{"n_layer": 13, "d_model": 224, "n_head": 4, "n_kv_head": 4, "head_dim": 64, "d_mlp": 896, "vocab_size": 8192, "activation": "squared_relu", "norm": "rmsnorm", "norm_place": "pre", "norm_eps": 1e-05, "positions": "rope", "rope_base": 10000.0, "rope_fraction": 0.5, "qk_norm": true, "attn_scale": 0.191, "bias": "none", "tie_embeddings": "early", "parallel_block": false, "extras": ["some layers without attention", "local attention windows", "shifted keys", "gated attention", "a norm on each head", "value embeddings", "hashed n-gram embeddings", "an embedding shortcut", "learned residual scales", "skips across layers", "capped logits"], "init": "trunc", "init_std_qkv": 0.0344, "init_std_o": 0.00631, "init_std_up": 0.0344, "init_std_down": 0.00337, "optimizer": "muon_variant", "lr": 0.0107, "lr_mult_o": 1.35, "beta1": 0.95, "lr_head": 0.0169, "warmup_steps": 26, "schedule": "wsd", "decay_fraction": 0.733, "decay_shape": "linear", "final_lr_fraction": 0.0, "batch_tokens": [32768, 65536, 98304], "seq_len": 1024, "doc_mask": true, "train_tokens": 347300000, "steps": 5781, "dataset": "wikipedia_en"}
Each number is 500 + 40 x the weight over its row's rms, rounded and kept within 0 to 999. Layers, rows and columns count from 0. Numbers have three digits each. The size before them is the row's rms in percent of the matrix's.

# layer 8 attention query, 256x224, rms 0.278, rows 157-214, columns 56-111
119:481484544459517514574537450495527497495496500430473492501581498471554453491502553545529485526548488511527550544457484506585499509492536489469506469468461543446485468538
121:506514440559535454501504546484453480542490500456548512423416505484504492523479505436552451465433496417585554539424499456554568544507495513503504525438507504529496547526
111:514554434462511593441466486547487498474513560427486452469468441449476428517533495427468491499521454538539535523507510515533466481499454477534476471461530486505506471530
112:535500469481463547436474546473469441464445553495499437510498498448511502447533496460515513565438460534503445443495515571383451445538551524453527519520473484505482467505
116:496478475461506520509433527480501478555530530492524520486409442538436565437482494496566495526486495459531489574419459498465459502446519412451489460527539461500603585520
116:485502455554528581465472512512505405478582426498531500533485579524473425538526509548516530538490572553546505568410575527470463508477456496453485455575532547453475518483
110:448436514480424482524525522450497461465549551526475465500398526499532501511510541508515448556523502550502505526482490478479472540463450472505519575481498489483524637536
108:485495432447563522497494466518488535447455517532487460492573494471510550521499550476578485494523535537549462529477450479498525471512523508479507524474567489544467518435
110:472536503481479435559445580531517521474624522555465549514519493531508415553477469445468484471501466538447479580483508516486542532464489543520472451459444475478510537520
108:483527530500497538410471540489493436536506496499431524512488573538497495520491526465461531479495554527526448530519490454451454504476514484501489512434496509462528466475
116:564530546527458554550468550506519452508492514536504486506510542550563471473492557523492487455489518541453411525484484493441474493569491506541509501504526524516519484501
120:465509562522477461481539593549460484518482499503464554557528573458500506465470497444530510476597577430495529518568501508425433589508447414563462497528481501429486427450
108:481569451513482450537499519539491505505540501473443457529444436492512529540484445413538495474520485434553469510492478485493542460493575457457507468513544507498568470543
115:508495523427489533425542547457482505432480590533541477468552497520524471485508567464471600509515440469478510503469565495506494532507490487450551420487496543480566469526
116:432507515502582502451501538571496562496447495509452491566514509504547464492495494469467498486458508401550503438499461474529533445466463506467492511563482496459454448481
113:507528432436491515474581492425451589565515523523498467495503493510494460514438517563489573482550527481513454545509468522458461520493525570496494410501537486520452445522
109:520570506512489556506489499553443534486471488472564462425462525533480441502520511436450485470565519528533488558433452513591463478538566460496550461497492535597510420542
116:446513485498534462441584545508411474523432487518566474519516491533485412484479459561585517458522498482495473520549541492436469530487503499553477434550524510496500426492
122:526511517552471411504525459511525592548576499490516487523591497456524507490486493528527448425569480576417472477520491440515562455499455470546505485512465518460501497432
105:411452479422530472400513482475501511479500449578494509415515447456554497511553488552530470503462552544516444555494491492510536449511523531508452538487409507546510462479
113:595530469534565537482535452459517447496473476560525506491442511447517458519462505465544478509524457460506551470518507490449532481560487469546465511500486434433477501502
114:479501542522455501476509436473525534471529535470524423511458495535527544542497517546534557511529540484480464499487497471515515451528503516505498494486532464438479492474
119:528556456495458495517479451450526479509509526524538528544464454510449556543503488507463458513505489502561514554532545479495530495521493444519539534462494563447460449502
108:524491559463485478569528487499526477512483484501441481494550515499476474485441499528466458484469512536547452577479479560501541574500530475448438508532540541554526476532
113:491486514486477469491525487465598533495481522521494503520461470499436485511492508540474495500380508479543473524499470494541442538522415515517500577389448560493484467455
115:518496556501507504544583539500472509542526484576525467419442489466512516531521464527497508446499462494464482491494513462552434523486544467517573591505428522519549503519
106:486579497493587467495506453526524465484387445492530547537448521533500523431516487504593472516518497423493510537496496458545568517515571517520540514531462507489487504473
118:499575560475535527502531508401531508502487536492460494489496544450505538460508491493522548486503462508524548453473625509515427487520538561486506480531530548558503498509
109:486468500490466548485592541521507498606517485512596450443537557507492534464538523478501477531476501501451531452542496480478485476458558355552531506447476489505477459548
112:469496522438541526500504543470435539535499489429505509516525503456571535475509466498565474468498593519489454548487490411399533530519456543529448496443551521606587453511
110:476490496540489528531515538535407486481470464463549497587531434493471422500588520518539418494466490485494474458471555543507490502496477499548458497473534485485473496516
109:541487478510437541489493495444589493548446510542575515482486414476557520491471467529528530378493538554447544506484511491448534524519466489469545506508558486583486454503
118:487584467516537538489531521557511436534555544481547500520517476461509439560517505484536513453510527469474527535469485489483527496489515517483479510491506499442503508493
116:504430536494499507488469477586447515515488471475582452521438470592528439489536465503542500479562489470592507485452468515496419513429500513492516571473538494526490507513
110:438576503491584515546543413446441466521520532474416537495472470515478494419507510536517501524562492411399407449421476471454523537558498487523516515512533494429496558511
078:480446495493531428461481472497545554480521516489429485582431503493477519465496517477497476540495517524547483454488484395477433492475521484414501468495458477509419455477
082:485483498457484494438453487505508490492472548548496477512553538545512480426490470542460455558627498535426525483454451481543536562504511493504503541439596477494555568512
084:523493530534517511486520436507479516521427495579515500449451522447519533512428537418530473569476545520586486520497494513477546525442545561477537479505454582470524528546
088:495448502535515495474386510577509439440535522447596524481491497504462484475480475515423435503475528414540511556489484511590402499572409544533492514453442569455446473529
106:484450473555425562477530471552493512551515541506481441493483543503559509486469571523428542453529488489561437451580553514511549464435599558458459506514442526536470408444
106:478562554506508537524577522441475480513517562519380491469477486525500514542495502466453480508522451570394449526502434431419550502507554556503502475520565511453460563522
112:503517482520507433450441555532435554491537473495526520557574475488448540441529491559577470500522464481497549515507514525488483518427478496511521549476479449509497541551
103:450498523493473513448518460498576535464513482484479514487445491501484520536504517460473467532532583497460446505487422459540457418559526538419446521508526505510480543481
101:474496542543492498510502421557497549498504416455508438470487406547480528488477537543450505519464483467544418464515541511523557495471486447461402518488459520556528464531
116:499503508515492485518568480542420503535510537545473506493558477576545508525463516555513502470551531546467479538453502520472514520486475482528481522447445562486400509585
105:482463471516506536470422497490508459477430482545516517454531542432480520454540555489611488477492561486481548455485564462530511521453528523510579491484527486486456425508
101:509522461423491541489518453511554547464493482482508541552513489472503508574481419481483452552520512488505500547519397472481555574468523552465500524483465548494550495515
098:428480501541596500509472476450493516523551539454483470445596521537496441490475472506479494464545493459542515467522573529386403491494471504529482468521516501522465506520
102:528559611538479488488484488535502519473515484498536511556488468513512630569432471487478480516514421479442506531482478444490492501439499576476515463499563484486484498578
097:476506418589508545503544490481416566522538523444551494471499493471474442505452493487495498448456436430578532544532529489498563557548503482540488482509549489497476466472
096:441434547501535503480528478485516485461460433507414489507449479514607467502497516450533484513533494534457435470508437443527475454515591513521461481447481469465524541519
077:484477482509525491495435581497507468438507512546501529533539528492494453464483465473484449492500490499453534490463511457542497459489572444499488479537507394460582543549
079:477466476559484520444530498496525497524531493525601526462520568445502516534494502480508521474505426475501517504601511527490568509532447471497471555447467534529503587496
086:472507507444544538515517496426531488502442474461460548614524525524442534495485489409592441539512522530447491517459449463441486512472509445483509482514530487478438545499
098:446524500514483459520558534503512466554510508508470429487461507510532491466503559528452529454448539500552456505505534505481473441441496463541486506527469555499501489546
092:546536533447543503517501495454509473471451555490448538487514519462517502533478558352569460505589514501478473505505463487467503496505528537462506472501513537470504487470
100:471512526449524465524474547455511556547507531584496517501538530512478473570473538475540450446494480538400533489467492544508519478539508519500416497519594452430444533512
112:427517524470515516496485556548528514460467537514511491510447491513528481524526488546409526509517478462588469478605519508450472504453504497513484470562492540534548527493
# layer 8 attention key, 256x224, rms 0.288, rows 157-214, columns 56-111
113:451466534479500513508604472467507481493528509452542516475580533477590466479571530528532519527493483518490503560475456500576460504508538488522514477491500531454486500558
121:479569493545560441537501494467444474477503431454506499404462523496540501554471451460528464518451479434545532558429499438519518558482469567490513507457477522525480523487
115:464534425491461586456460460511532527481527550409502453456462397370483471504549431436479519489518474542542546483455476527521498532545493486484523462433523525461501485559
110:540530482431461470428477489502511419457416608481481474432518524486512504468505509484544503547463501541500486467500487593428430439502514515486502533515467556511498480524
121:513490468446523505491458534488521463529528517462525517511410439490488583462497473477507469586510479466491521569433460515452517459492513437462437431549495515510602582476
121:487455484533545536411497506507485448501509458504542486505531607479510463491510492518492493470568607510539525536431523480443461534488504544481499469568502530504477467469
117:438499527490438515497496482442488443510510489532493452519424521469561453518493559530532453524514487475509477533515485517473493522499447503537483561458477463505523605550
108:515466443503516513501514490535498525474448511547449488524574491519513538551511518464588500465508532486598449476486417496495526465522479459490490492440598462475454564475
122:485511556460453447519519523557523518540582498528499541573547466547457476521507528503446488508471475531440493550501499559451519544510475566527476470441535531482498512497
123:483516480503532473407482462505502463559478549530487509476500565526491514477478478504444508480494524465522440481504531523484407519518506495501445493477478531447522469455
116:521528525535436539585498565483467492536539523543505499497481564514487487495450582498520495468536498487484457487479525518500493439537497523545491481466481473430517550550
115:461542550515528479495531506554453504516457494501484494503504559453544542470452461446546499472561558501498502563545463513457443556525465460592464488513508454507447451416
118:467569480505459491514537455493497509543521510489438400543537477514536495507510459437512493517541403456543512506474430478495525462524601475479455530489465534496549455506
115:502493592453480495469527521445518542424466599490558432428542522533484525564517550481494581505528459511513509478459518494478509546521491487476559424503459606490553463492
116:442486480479549546489484531547451565482448526518472437546487483512533464517554523474410483434461520408550470438522452473532472474462486511467529504519444525466527467512
112:479510445498451504476547538471449523541519487520493460479509465495531454578440530477456581470523532506546434511439527522480437557528443507475509433516505453513485527505
117:481531554519533572488510532532440528477494530531526466419486490559477517455525514454394509523562531550475497533481503483570449461555539493500543467493526551532520515541
116:513510522559524496453547563548434437519441478541573450510498476502485513498510456588559539497457513529509505523606500567511469562520504538518491453493560520542497485439
117:564512495508471400453492491462566588530537497521488489520541466458568462507476500573558488455541442586436478431477532489550530489486444450571524521477425542515500475424
114:442452473408530445421501524455497525446460453580513499484499481430535531512525484565517464525445517506484437542459466516489441472515498491451502556517417499515486522462
117:582552494504570584505560516477502456467490456588539515482440503442508443474514509497518450495504445450513563509521522508484486483575527495537530513523450456468531535493
117:573487567521474513500487423478487502459513539492511460442467480487530510493505549487537529518499544488566530489491489415512518379515461523527511479492504490478446536501
114:550541446488450498535448449450531482517544577550535527538479493518474520516516491497473442481504504499534506573530539484464444498498474440522540518492524556465509457522
110:572452503457553502527497526486492475508460518502429502462489522445486481469460511487482482496490506539548465548407495535479556572505551511446505498546526485548504473539
119:472474497448491499506528506482590496489505566526501516484487459464434492467451531528449553519422499473535485535516556466547437536555424477507510573375452577493496484445
113:508523550532455481504538570489482538532495535581518422483447478441551489559516441465475487455547497461455487528471482474542448497493520506530573574507448479489543506498
114:531570459465517449504504461614542485486486446502557531532439496509485548465515498507537477505471523503474483483503562506493530477498542517538586572483452527543533535406
113:506584533463556526493530512397522519567472486445454519470533506368457508452497459514520559466502480528484495468463551497513423484522477524526462455514562560574474481477
114:526501472456476551493528556529508475610532478514564480469544546516515568469550506500548522520502453517454491463519508506501472510478473409549514559408408524556541483532
122:467493495426567546530512517479465556583498453517489505490518549462542524500509514509566457474505566489479455511466542486467473526548458553495468511455505566593534470492
107:450498516493499529475531512530432482506498482465589485557568450506512470513532495528523456533471462433484522464512478491498478503535509493543482538520568512490474482477
109:504532497466485548535576510435591424535486496550559536449460442487567495453466432537521554405540509544435519466488495508503504545489455477519574472498522446543515443521
121:470568527496506536497534523533525446549535540529506542532531452510504509560513513422534524478520536492462546518510454520469517505520478523473532476465474481461515540436
116:486506512458542480496462474553461473517443471459566475502486460575547449492493460518511449459561481469526439530474432552456486479424498512590515531463543456482460558499
114:491521540505563508527527460456440402511501507443476548518505490522482501445547526470524548547559471460371447443477492536469508487526497518490550510488535481474549537479
076:501493460517468487477502487453513480581532486461511527501479521564561472474454509472419562484563498489508496524541508500448487483441483555515444509522528516560529539467
074:505570534484508516497486478433485506517521432477496529502429472486467535568572458555456459547465453509480482476528463521510483488468452417465533436593547482464536536532
080:486476455534546509491582500499484534535491534521524477448527578488534485466531489521471560463532507490517472534486539562529475526464435558515520482468500483578458500534
093:527466520487485483506426517538462516480418498508525476542540503520466491471432484570554502495511563541527544527462522420466514563516491515500492430404549592483470531520
092:490532430478531504420502481553517520518462451496495506516557537464519494566459561506449603477466469527473487525463572450509455488483452592469552452468492547489517499586
109:573535509505447535542523495491465436566499501526497525513579541519466531456530473536578486431533572440492457544502464488491460480534505499495499488533497495540520444469
122:464494532527518502466511511486455518510490462575531441490438485561569477573498572485572473501511533445508455526514434560555471566498568516476501496474485559513446500533
114:483417489529475488541573456440497482490480557543474503456577604532548487472513509466500478532514416508465484479461442534478548461484528502510460490589505471475521521499
099:474516495473497548525521551455484479449505515469501528447487550518505553533498526533569452460484447488473554448534544500467479527478467528464501514504542502526522501519
118:462550589542516467506421571450503520455510520476523497437441484585553473596570528473500494566460495479590480530525494509493551483521483516432569551483602407455496516497
101:494453442551473473443434571528473546506370506503462451513441498573469514485454532482436545497512555517511527501509460499557537471546474513466528537436504464483478553510
106:482473484490551512494468432476492498546480464459585491531529537521509505449465518528432421451496476517467470552501500473510509546515596438555501443498466498550487466471
101:565448572495499409407510528554514562503545502457522471461522552457521571493463450470462485469531445485523551395529494496547459436496450520496482514501519448541450500487
107:470503419466553539519479452517453466546559532505453458518515493455491475454504448475419485496505391530480488441456515529445427483597510450507479442480468571494506427576
100:551506492529479517487498479496545531433445505605555471507497467518428483487529491533547493500493524490402584485484557570474524521492487566545555535551469469509431525513
093:506408554505463556528478505445497505510511507481527492461577487465513528520536470478485494550458489496462497492578582469490464495557474499453560581552505528546511491455
075:435518492516439494459521502512506531524500511477536515507530418459543516510562462546547531538480529488536490464445438466446488511510428518496580495506497485417502434490
079:567542522413463508482438483520486491580559491451479453506538447552422451459535532492523501541478580492481508432463445520532485530521504471479410511540589482516530463525
081:470557532546463480571489549486486537539498512522507522432552454502502528503523525546473459480516540467562464527492483480565506508549430495526588538536525415449501424473
095:528479439515470495390499478529442544507489466480589571523464532560469556490430527502514507520440463507492459454492492504502461571495590575472469415439461563554540476522
087:563486509519466547502520483497522467490481549444520527510552572513490507449563409495443459467506537450501588499534521523501524463492484483492501537490522473500476451445
096:515480525465556558547472484500480463482556489483429496541542481546480513440507561512530534527469399519466569490544483544482547426542452501517443455562492548457525559498
109:528572528541471544509493524544543486473429519498477584521453494481452475529505470550477474524514556501416507519575487489565419527540450436441551530495501490546495454467
# layer 8 attention value, 256x224, rms 0.322, rows 128-191, columns 56-111
109:456562554442474487511522514580524430434424580506502475492516535479582526470500513514381481450479438428540504498502498446389496434501518512556512493494527439497575476440
100:522454479552524561521522448550557433525526528525523531518522538508424528437482502545546519505590476497471459516443441421514456567498480508475501463485551501500535536384
102:540548523473484532524520504554608406570474494493505506495466451512534502423554527589479432417511507505534480501452578566459517507478504536552477521519482598489539419487
111:582532489437487546538491566464522501515465486479562458509475456524548496583453541372559524514507469501536479526513494512485478550467529517590506555597465482471504497463
101:419476485452503525491485450534436514470528518459408529426492501507442472439551497499422489480488482491399458495432623554485464506487517569434520500492545540453467502509
099:533489538493505578491556467574555537448556569476538467420549406523490520467531425505535499439459498464512427541488490561463445506519428469527406433418522481525543511506
097:512478530577470512470435470481525492512531538430498542491426510510491514455477560544518426455547445517559510507447516559580449507518565470460498489471526502538471537471
106:525451501554575431495471480432519559478484566563514483514513497460478503461534450477501600584564634437495445426513518451477403496497511512392533459503493477518493596469
112:456524466499529483498496537444520501541507523494524471498438477507509486481480498472554509473531530517488465453459520510525444487471482512513499495462494577506492465464
095:433526456450484594553529554541472422508476486467496489512525533475481552487493505458478490563459485446491472492463465496527445569449624511529520561569546486415547536514
107:547518531520546493569479472579464481522442550502459460554535504533523533533457451525417488550458558463499411554483468456490516500439475542552506479480589473505475513584
113:464473474531478482508565525485484487508516515534530476541486476471538519494471578488423539519499555573489465451495569458519536469518462501483593467519540515532480552546
106:511503548448513504465523462545463484522499455555479517608490451456510460527519501543506482500468488464473495585491472463505524498492513495499496514489460497502497520429
090:517510443492457448464460494500484451495583532496589415520510447554435584564561480521467480480459442506488460483494526483588467436559517531429474517424580531514452554481
099:469618518510542492464418487551485427498500414569492573511544500452501482475572522523520527562552447541554508481531445585467466505587494440466525540514496541395489476492
096:497508571531434546474528514558484509548491477491473480513489533521475414534524472432515456513481528489459488488573503402412488546530514471520524554472516451517480544484
107:535522445464519498484493583505495434530569455495504515532436520474566531510550525430532514545445464507539577542490550468467455558531506462458569527511558534537516471507
105:482497517391478556523571500493492495478583493492488479493480498441433450433460515460492478475508482531479438562439474434490529460456513520534540467512458515556450523445
105:493448559517500460548450463526503468557458517515526530516538528474562504503483520500443503530464575555537468536473450472497506487469482467572446543516497461566527509482
101:534506508424451497574523427532440430510501438533480532452505492560436503529527528472510553502542489460486526489570493553478472461503461459510519499522525540487563493490
104:478496449485459492446513479471496456502541510527463566535533484453539534447434486545418473465456549449498541460515464520415522524465519473473516481544539521479582523491
102:506519507552534427432470439475478578515496508547524511528528474545513486504511516443589478514541515528548523480513486519495510456480507499514546414456474475472503440482
106:486447589440481558551487508524518505514531580522487523454454467487461543496455509424520487501525603481500508504432531517478482462530468484512571420444473468466561480535
109:481459472476512507470424567628481498539598492472479538488506478482509478506511467462510433491463489539515494475502486505456491503531488496549504550503504508524435542517
101:477470468477521569474564555462526470505439535429504516542546528483538487482470519480506526559479563536457425457448532536468532503508456486547546451471543504552553480522
100:498522479427501464550497502535540560544522486523482529454530463508516524525490492486451536560475490500459564506416546477519483557586510411439451509520464496531449497560
101:500496459439486493505521467529485429540505444474571497503510433565484558515557487497516512439518516569517497469451522515461521417507484489482511509510442507527467526552
154:494531551525516485532570479444476467496594512472425553490537483450507549459426462510544473502566534477564485523493504500481535415492507538524452528488519497482403546516
103:498538485459459460571467503501385558534573474453529497504502495479476520465439485522493491499470500533514543541527481465534475448534586431502543474497527513550421557438
101:451476504578553504501523513449483456531541542506458495490420467556558503524442533465461512505463489479542457571541478533488457540514482480527529580496448506459495517418
094:459548506458570479509521526625526460525428497410463506466500537589464556531540536450564517566506538523483517461543444541481437483522473446543536477538457446478498483490
103:463509506489547528545450532521504503543587614487530533574510535516560496535486462534479510571545524523481459544545492553493535531446385546509494505506445473491524488522
104:568505470449506455529435440491518515449490472580538531495418565459459564573426503555507493510476573494426427578579527536512508477536506522464532476497524483528520510477
106:451448477485427486492467518459497526496524463590468518464519499534503520512559480580520542552501509518543550458490396471499501476473519529565506498495430531548521526453
106:498548538471422502544484482498512535452485453501537527561496566478540571473486572429483481533543477493492559521501498457456487468461575534477421538455500449488509495499
099:494540464445453440562487487541547475574535434466492455550493460542473491496423457518547528487493546490505438407445537542550530544481491608551525532486521530480508471541
107:533511466613482504476519506568428497568523431524405494513534507504452496487576458443482506532501479493515555438444511553529492516492549434545459453479523482493446463511
097:576492475464526513512527496491478530516565496497451470503557468551478490545486575416453559561441450508515592549452497485589472443480494464437490504521522481524573446516
101:556512446550560531530458541497503521473480525510515521624432603491481509447547434514477482547523511489555442534537411562546515514554450483558552463500525543577476504450
101:514557449449508557477585574537490570470500458510567462564513515546495535459559501524467440465488495520537474477480479471540471540502461477531531500536456464504495520525
103:477509516526567519501505524474468439469599532521468521450549509440518523495505475573500485491554528539558542561519491458445518568432532573529531483507505502469498557463
099:518544464571503527542590519498487499460474528482499488470455445572523468460431480530519489517497568552494524475420514506491468522528525497461519454519562549499563539516
105:527458483591465535438544528442512484496496515552516574468507519500447486504546505450507444482520468541476495510513577486453570480487529490501493530489538489544498540492
103:530531457475461474546516512511563569506513568524479539488500451554581481482511451502566533494418505449448552486478445526474478529478540473562499474482508513529435465522
101:547538472572489526518472481464469546565490555464456479421473502471511530438511539506500527513503470515514517520420489408507486465454514520486460489499457510433522557515
098:458508499471475442455522491536521393499463533404446468517497560476488523518509518491537469453514460386523488535472476454476531515476484514534509505493499503454473537494
102:491517587538528492487512438546574473448514497553532499527469503453518508589505519511474480494521470453548445417538471583567487483486491513602557538494499450464521472510
103:519427544509494503545523486507547475448505507494515487526465490506465470483433486509439531548517514565492605512512465493500479559489491532453463488485416492442518505475
106:511535480516517519525586451499458524491551587532511527498519487530521466485405519475555496493498467481510461508541448587550499468497503446458461459510551521536433475530
101:440508417475482508489486410471529460555472462521464520559571512542528504555484468483504493437541511458523535509519469507539430493472566533529463485542464517463456492529
101:498495515490466527444525503548563541475484500486480573524505472517510515455489449435546502531537472535526470482486506499510555506463481488527551480475512474412526565510
101:508562509525533491484517453502453460507548487462528496468530463523452560523510444538447492419545585461475537488485515527509452508557477523520448512491520505455442590533
104:431490483488550427510439494492466505585447541558498507560511500409486473425521512529440534528471508520507505488518543483569526534488469411542505462490528538553492543507
110:505433514423501537537498499467563496520447427542477459481477503484507493489550526568425469512525567518557534477486481504527380443436409428498516491539510512507511484465
104:495489465489473438477564452497483485501550485481601534546549507486530526500453526549529484500468504497511512495448486476540502490496495536404551483509528472518609528462
104:397578442566523554560525417427489536503596465528492477504516473503438528483504521436521435516501508452526582504494461454451474430595514460491483541428549564479479531525
105:489469539488527519506539497471480515466538539524562483547516545411520541506502426525506479499464437557500483551520589468486499442500490573481527566528478466576394479544
097:497448543468483441493549458484426529352527478554480485506518497538479458485531487539552489522507461422497551494554534540487526506480473470469505475443534506551516497524
105:435524500526446430541564490455466527431485562515506432520459422453445564512524463519543414413537549495516565537577545476523554493525518440492527455483519531507453463424
103:493535482442475577575536459497482502594465402423515498486492470505563466431492550544453494526486352553531501516500477547478424511492522473490484490483509491495520565555
098:463475474450553488426518502519502471528491522513521472577519526487569511524516450452505505500495529472517475435464502503413492424501514535479474472474573459472478469498
098:555489514545485469522542484520512437524505501615506474536482506507530451485543431549532414497556528490567494504459427471464502397528521513555525528482517522523443474497
101:407472518433506431480494432460521515521448375476539536450514502468504496458402433544564479509540512505502450484514508515510500540504431489509486496534443541508474441502
107:505457495450489521478536506525574529517491483551546467484438480501470482497517504476485512562465421487471526460431492512466501512469537483500535452542522491408455534446
# layer 8 attention output (transposed), 256x224, rms 0.523, rows 128-191, columns 56-111
106:528455512522518495446521489453460528531556437433501502534495479557448497532475480481548543568470473484467552482520535570547509536502448469498498516584525552534451509558
101:492536512470467449511545554425482470483572508461516456511463410485569488547513508499429492511450514451513540485504559565420489447544565543493456530539454500481457494587
098:430483409557535488506528498477521577460501458545468528457533547526528546612498499409569616546452529530511538486512473430483450474521495491496540473461571439479527542535
100:425524435496470508548564493542500531466535485534467450495489478476408432489516519517457511517527456466524524415476524443517539427532487519476506443414535525506512463515
107:521534466506470542485475582495566473560441483537533472500597475482497457530448528516559472465522505518482512472610497524468506496580530456581519470480501532462523442523
103:530505469483591489507468495488540424565489431597525510515501597544570422527462562548467556494460432496455546485565500468476462477489601512464536557506455491502520516501
101:533585487443506540564597551563490524518455489570477457484573480545475484566483441496528551499474496491497459502578486521427572498480526521493472512557460399455528462518
102:476542451409445509493469514486524404510533507493457450517490585537464410520482507508466482466472416547536461586488416483541597552501565500547463518517438532497506439469
102:526489504467415511518485475497571485517517519527372474554540508516449553514548527539444500475485442529482473552499508516507547505526531511439522486537526392433536515571
108:505525527537486478439489482504548567532511557523483490439423502541506441493470540549469448454539463566511489497500524527522546400536434574563464529456513506532435484497
110:484486471503517553449521485442453450528531509478513522489449533383474479452495532520563502460552526496463542496488526541501474573522425538515497432551490511480530457425
092:528527544447502514538507503573505497527509507477517527498516515475476414536507468499471460469546429486456509495608480513452502498490531447527479545458476475443512401556
106:509548444524468540527467564508520539448486552511553457414566563563471510507430499499511546440527484476464495476560482529511453547486516489532507481499489505508516372595
107:519506525480530510454519486461549501582407508522397490469511546470496489445418542487523553456540517494515499455555550568460496545484505491527549519594451511498542441532
104:529478466567497467503483544453509538521456509514485496431568536510414503488538455531507490417473543484458540520567512424528488579538516486487556489537513471612559488514
106:509492563480572508483432412471490455464448521447607445418541490493535530516477505609538556528486520539488573566507474560548490483521529456461456507499507545521551491462
090:568496526494478524567474493509550525510468519595540484537556512467441468555451488533433524456514479508467501502600442491479445480486419541567576464507465475441535437538
101:515472479518458469562481504545562506555494497574485531562541529475529484454497472537526499484510521424419536437547509549497454473588483484467573491492477452481505476628
105:550525449492489565508546540447544510501567535500512477510421521501500538540509452466559507478497477503532473463497487518515461524512522488406530485481478496474431494535
100:491537459525487491441524592447544551546506503545511478556503520402531497463481469494489513475483466485534441509451549478505466550490475592550633516489513500473510449519
100:537525503556509476519510518499533449572525534555530484458556512502455427587591534460572459471530425549492466512508495494543460488522484499531569529489455506452463411538
098:519443515479559506554524538406501492420555468447469515474454495468472549490491497533473500509481472535513469554456510393448551524483522465493515565538482555552480531505
095:446479488492445489440508524521428525522502450513471488506586505470487436516548433526494492421532457556507462468569452448473501483444477463501568560552495555496476433484
118:444492510575521533461529490529491570489428573584523525505520523489440470459534508541491488502472519583463534515520416467504585537497490465491475482482482513464489392490
099:516522484522450493463476485566551515575537506629518427530501497482487445530493487514477501423505433473476536504569472494531373492482508494479530491458502494416515501475
096:532525487517480555535499517578524492457481505527542491488573503532477483483526485550513510474492476554542473507593489500484527533470426575490525533462499534491515462481
107:438481486526482469541487525572562552500491550521459539451587469484451503541461498564525476517437529544525553561498480512551511471530510533456504490483502522496504476552
084:502495423457518503455548447515560525454541526509456540461452507566463575579480513477507464471489528519494487587490492493525544492552476498381602523512494521486526517512
103:496473562548585522509515532512603482491430469450514479516485436536507449532564473511497532513516487476532508446459523538485583520469515506471509540475515511486475445588
095:496487537527542482560458466534531503469563480478528518518518512444479503450502485485490490491510470573514481527452508466535511464496400559455618508549539534492470525564
096:505476521517501570487458490434494469481554433442462524492482444550524472463484539520465463505456555493526474519421547504517483499452475497473420522591556551546459524475
102:514578400517509486516474479546555451492471521570505486503498492463468484548464518562439523480517526558496527471451394466511465507452508548574535502554564497503504499503
100:497478506443526550497543540491466503501472532450545472518538475467519434476526508467388452506507529507509511455480373471540495504543488545538570458541487524471517453454
099:492516510507557513539512519448414506459487500440516545497510526481532534507489451415541461536501525464520504549452535497480464499467469455459410531520492539503457524458
101:507465522519524488490482439431475541451555519392489470464477465536464484494540473528456480551526491492576506485511515517523541484518451496482423467577500500521429536454
099:517525582524473541523497489484504533466455535611524477421562518488481552510539519558429468489541467510468560563613541443498492404589525447479485480501431427457529481477
106:509619517402506443553461524422511512444485518484622517468495474443483518469475475533467518517510489461536509513567491487515473475497449428464586506496501505556577487470
110:470504538561459471452454517512510480499481520504525540568428523476503445474494385552519492476496497581494407502546501496416547531510576586535592532435539515481432584506
104:483529466443432499463491480513547488529537442501483438422548523518538442569464558546482523515549531490418554478491554568464482494488587456422542570502528496487538510506
103:501444472515586473528505433429465476409503524479535507457443442494494558538440463468466521521541558536446498543464511432515527466517488540506388453564578556460477538452
086:481496450515552454495519489497570489536464526490522474548495486546521489553499538490501496502400450451522412488411531567431477448422457550472629486518514474482471456538
111:472490537494505537474483483508531532480473510491468498474510484451500496465565521478484518467456403510502506543510505454536598488484437533532413524453471497516487473492
102:450478506513569415494522451545524495470502501422527490497487379475499517504510513505446499549451456545500470503475402519519549508524459512496528450464487439495434466526
114:452469498519509537480505476568472444488461454513513445434483516465474470510481520526457494497556496556489506475624472498541480465522543502451501468467427495498485484480
099:529472609481514460546526524474466506484564540441516541514471506489484525503460544428498485512429561519557499518426503573469592496515488538482540485596532502543515571464
105:467488460550515510532459519514440570487610481509596482505455393515502526489519467500481484533482544565514488546475494520486528514491495512437417433469569507538489541494
096:503442474515557498491437568396447503458476498347472535511439565575517568439456536508492516538455536502522524541452480466507534548480428520443479477574471554584530538476
107:497576534526499528486431489537503493538474506506500457521500531488471537530565489498522519396501512421492455541498520527543521477509523428546483511513537523522512504496
103:506500500459494473501488464468471535444518483458482469503485522501451627493600520490486486546464503504530463489419518409481597486493460570499458549552428481560531517515
097:482479559558490483478491538454430497419534542396524490453424475529504511454505483476515486592465502479519545516453509501493538459490507544496473603468494543576426544467
096:521527458489495506480478519541517478563464477591517477463571501497494452543519457575442494433532515510413474490551452518509440492494472498567611466493471470460528411548
098:457481486509477502540553518509497535521463526466468508483438480486537499528469568399592481541498510466583451494493479490499578489464559538499576476464454531562462544493
102:469517471494457521444523547480474516516492531516504484470498503556531515607460471465481500466505452472497501500555496588476450478459487537572499487514593432447542502536
103:443462496582543474429437523501448482449540497441435517509497481532539624479475455469573506531453545525533498536445473444573538535538490510476480519515526554498437520474
109:534503541528470528479441506508498546577407525552463521454485505462454500530549490543440484519538478560498471500532528535468486477529513475571513489539491496465442507526
101:534521468515489447412492535511385478524471500465481532375547450489488439542563485477545534492532507497490490528379503584507549497511462533470496505501542483498485492469
107:529444492457488507532513519454497492475546490423430523456540501574444543529505512443450498509550564434478536494454414530504508472515566471494408472508531488484546563435
101:519504568459483471520464579443488482530526499538572469492515520453517561509484487524491573410523511607473536468560442435484541498501497595511419493498444468525468463475
112:613459549489508579461453498528466463488477474466489538534464501525516359480506550495507566519490460493435502491409426489464471460428528505501515515505527458470463544598
103:548511459505498473451475584517582515483495525589538467473518573438475509542505464494566517460515593471488512479463516513539489439495521499587391467496505478473481440508
100:530552514504405529535535513490517542491480508500439542422554473491455531491484504573475451549474533519426529523483485508536535531449520479488462520525438489545576464592
106:452523481483519495457469490511496465520487526367488522537527472470471525585448474503439494482505520559476519496507475516496471575549552489489518497459493500514522486429
093:518552476526544521506480543475464508469571511479518486550442513572555570500569510461514516538446515489491532544430484497503498460474491527504493562531531520583550583450
113:513441497578517452460444521455509509482575476441447498488471454501532549508503453530487476513480559538550518587545479544540486506487468560490467544495548504607503502503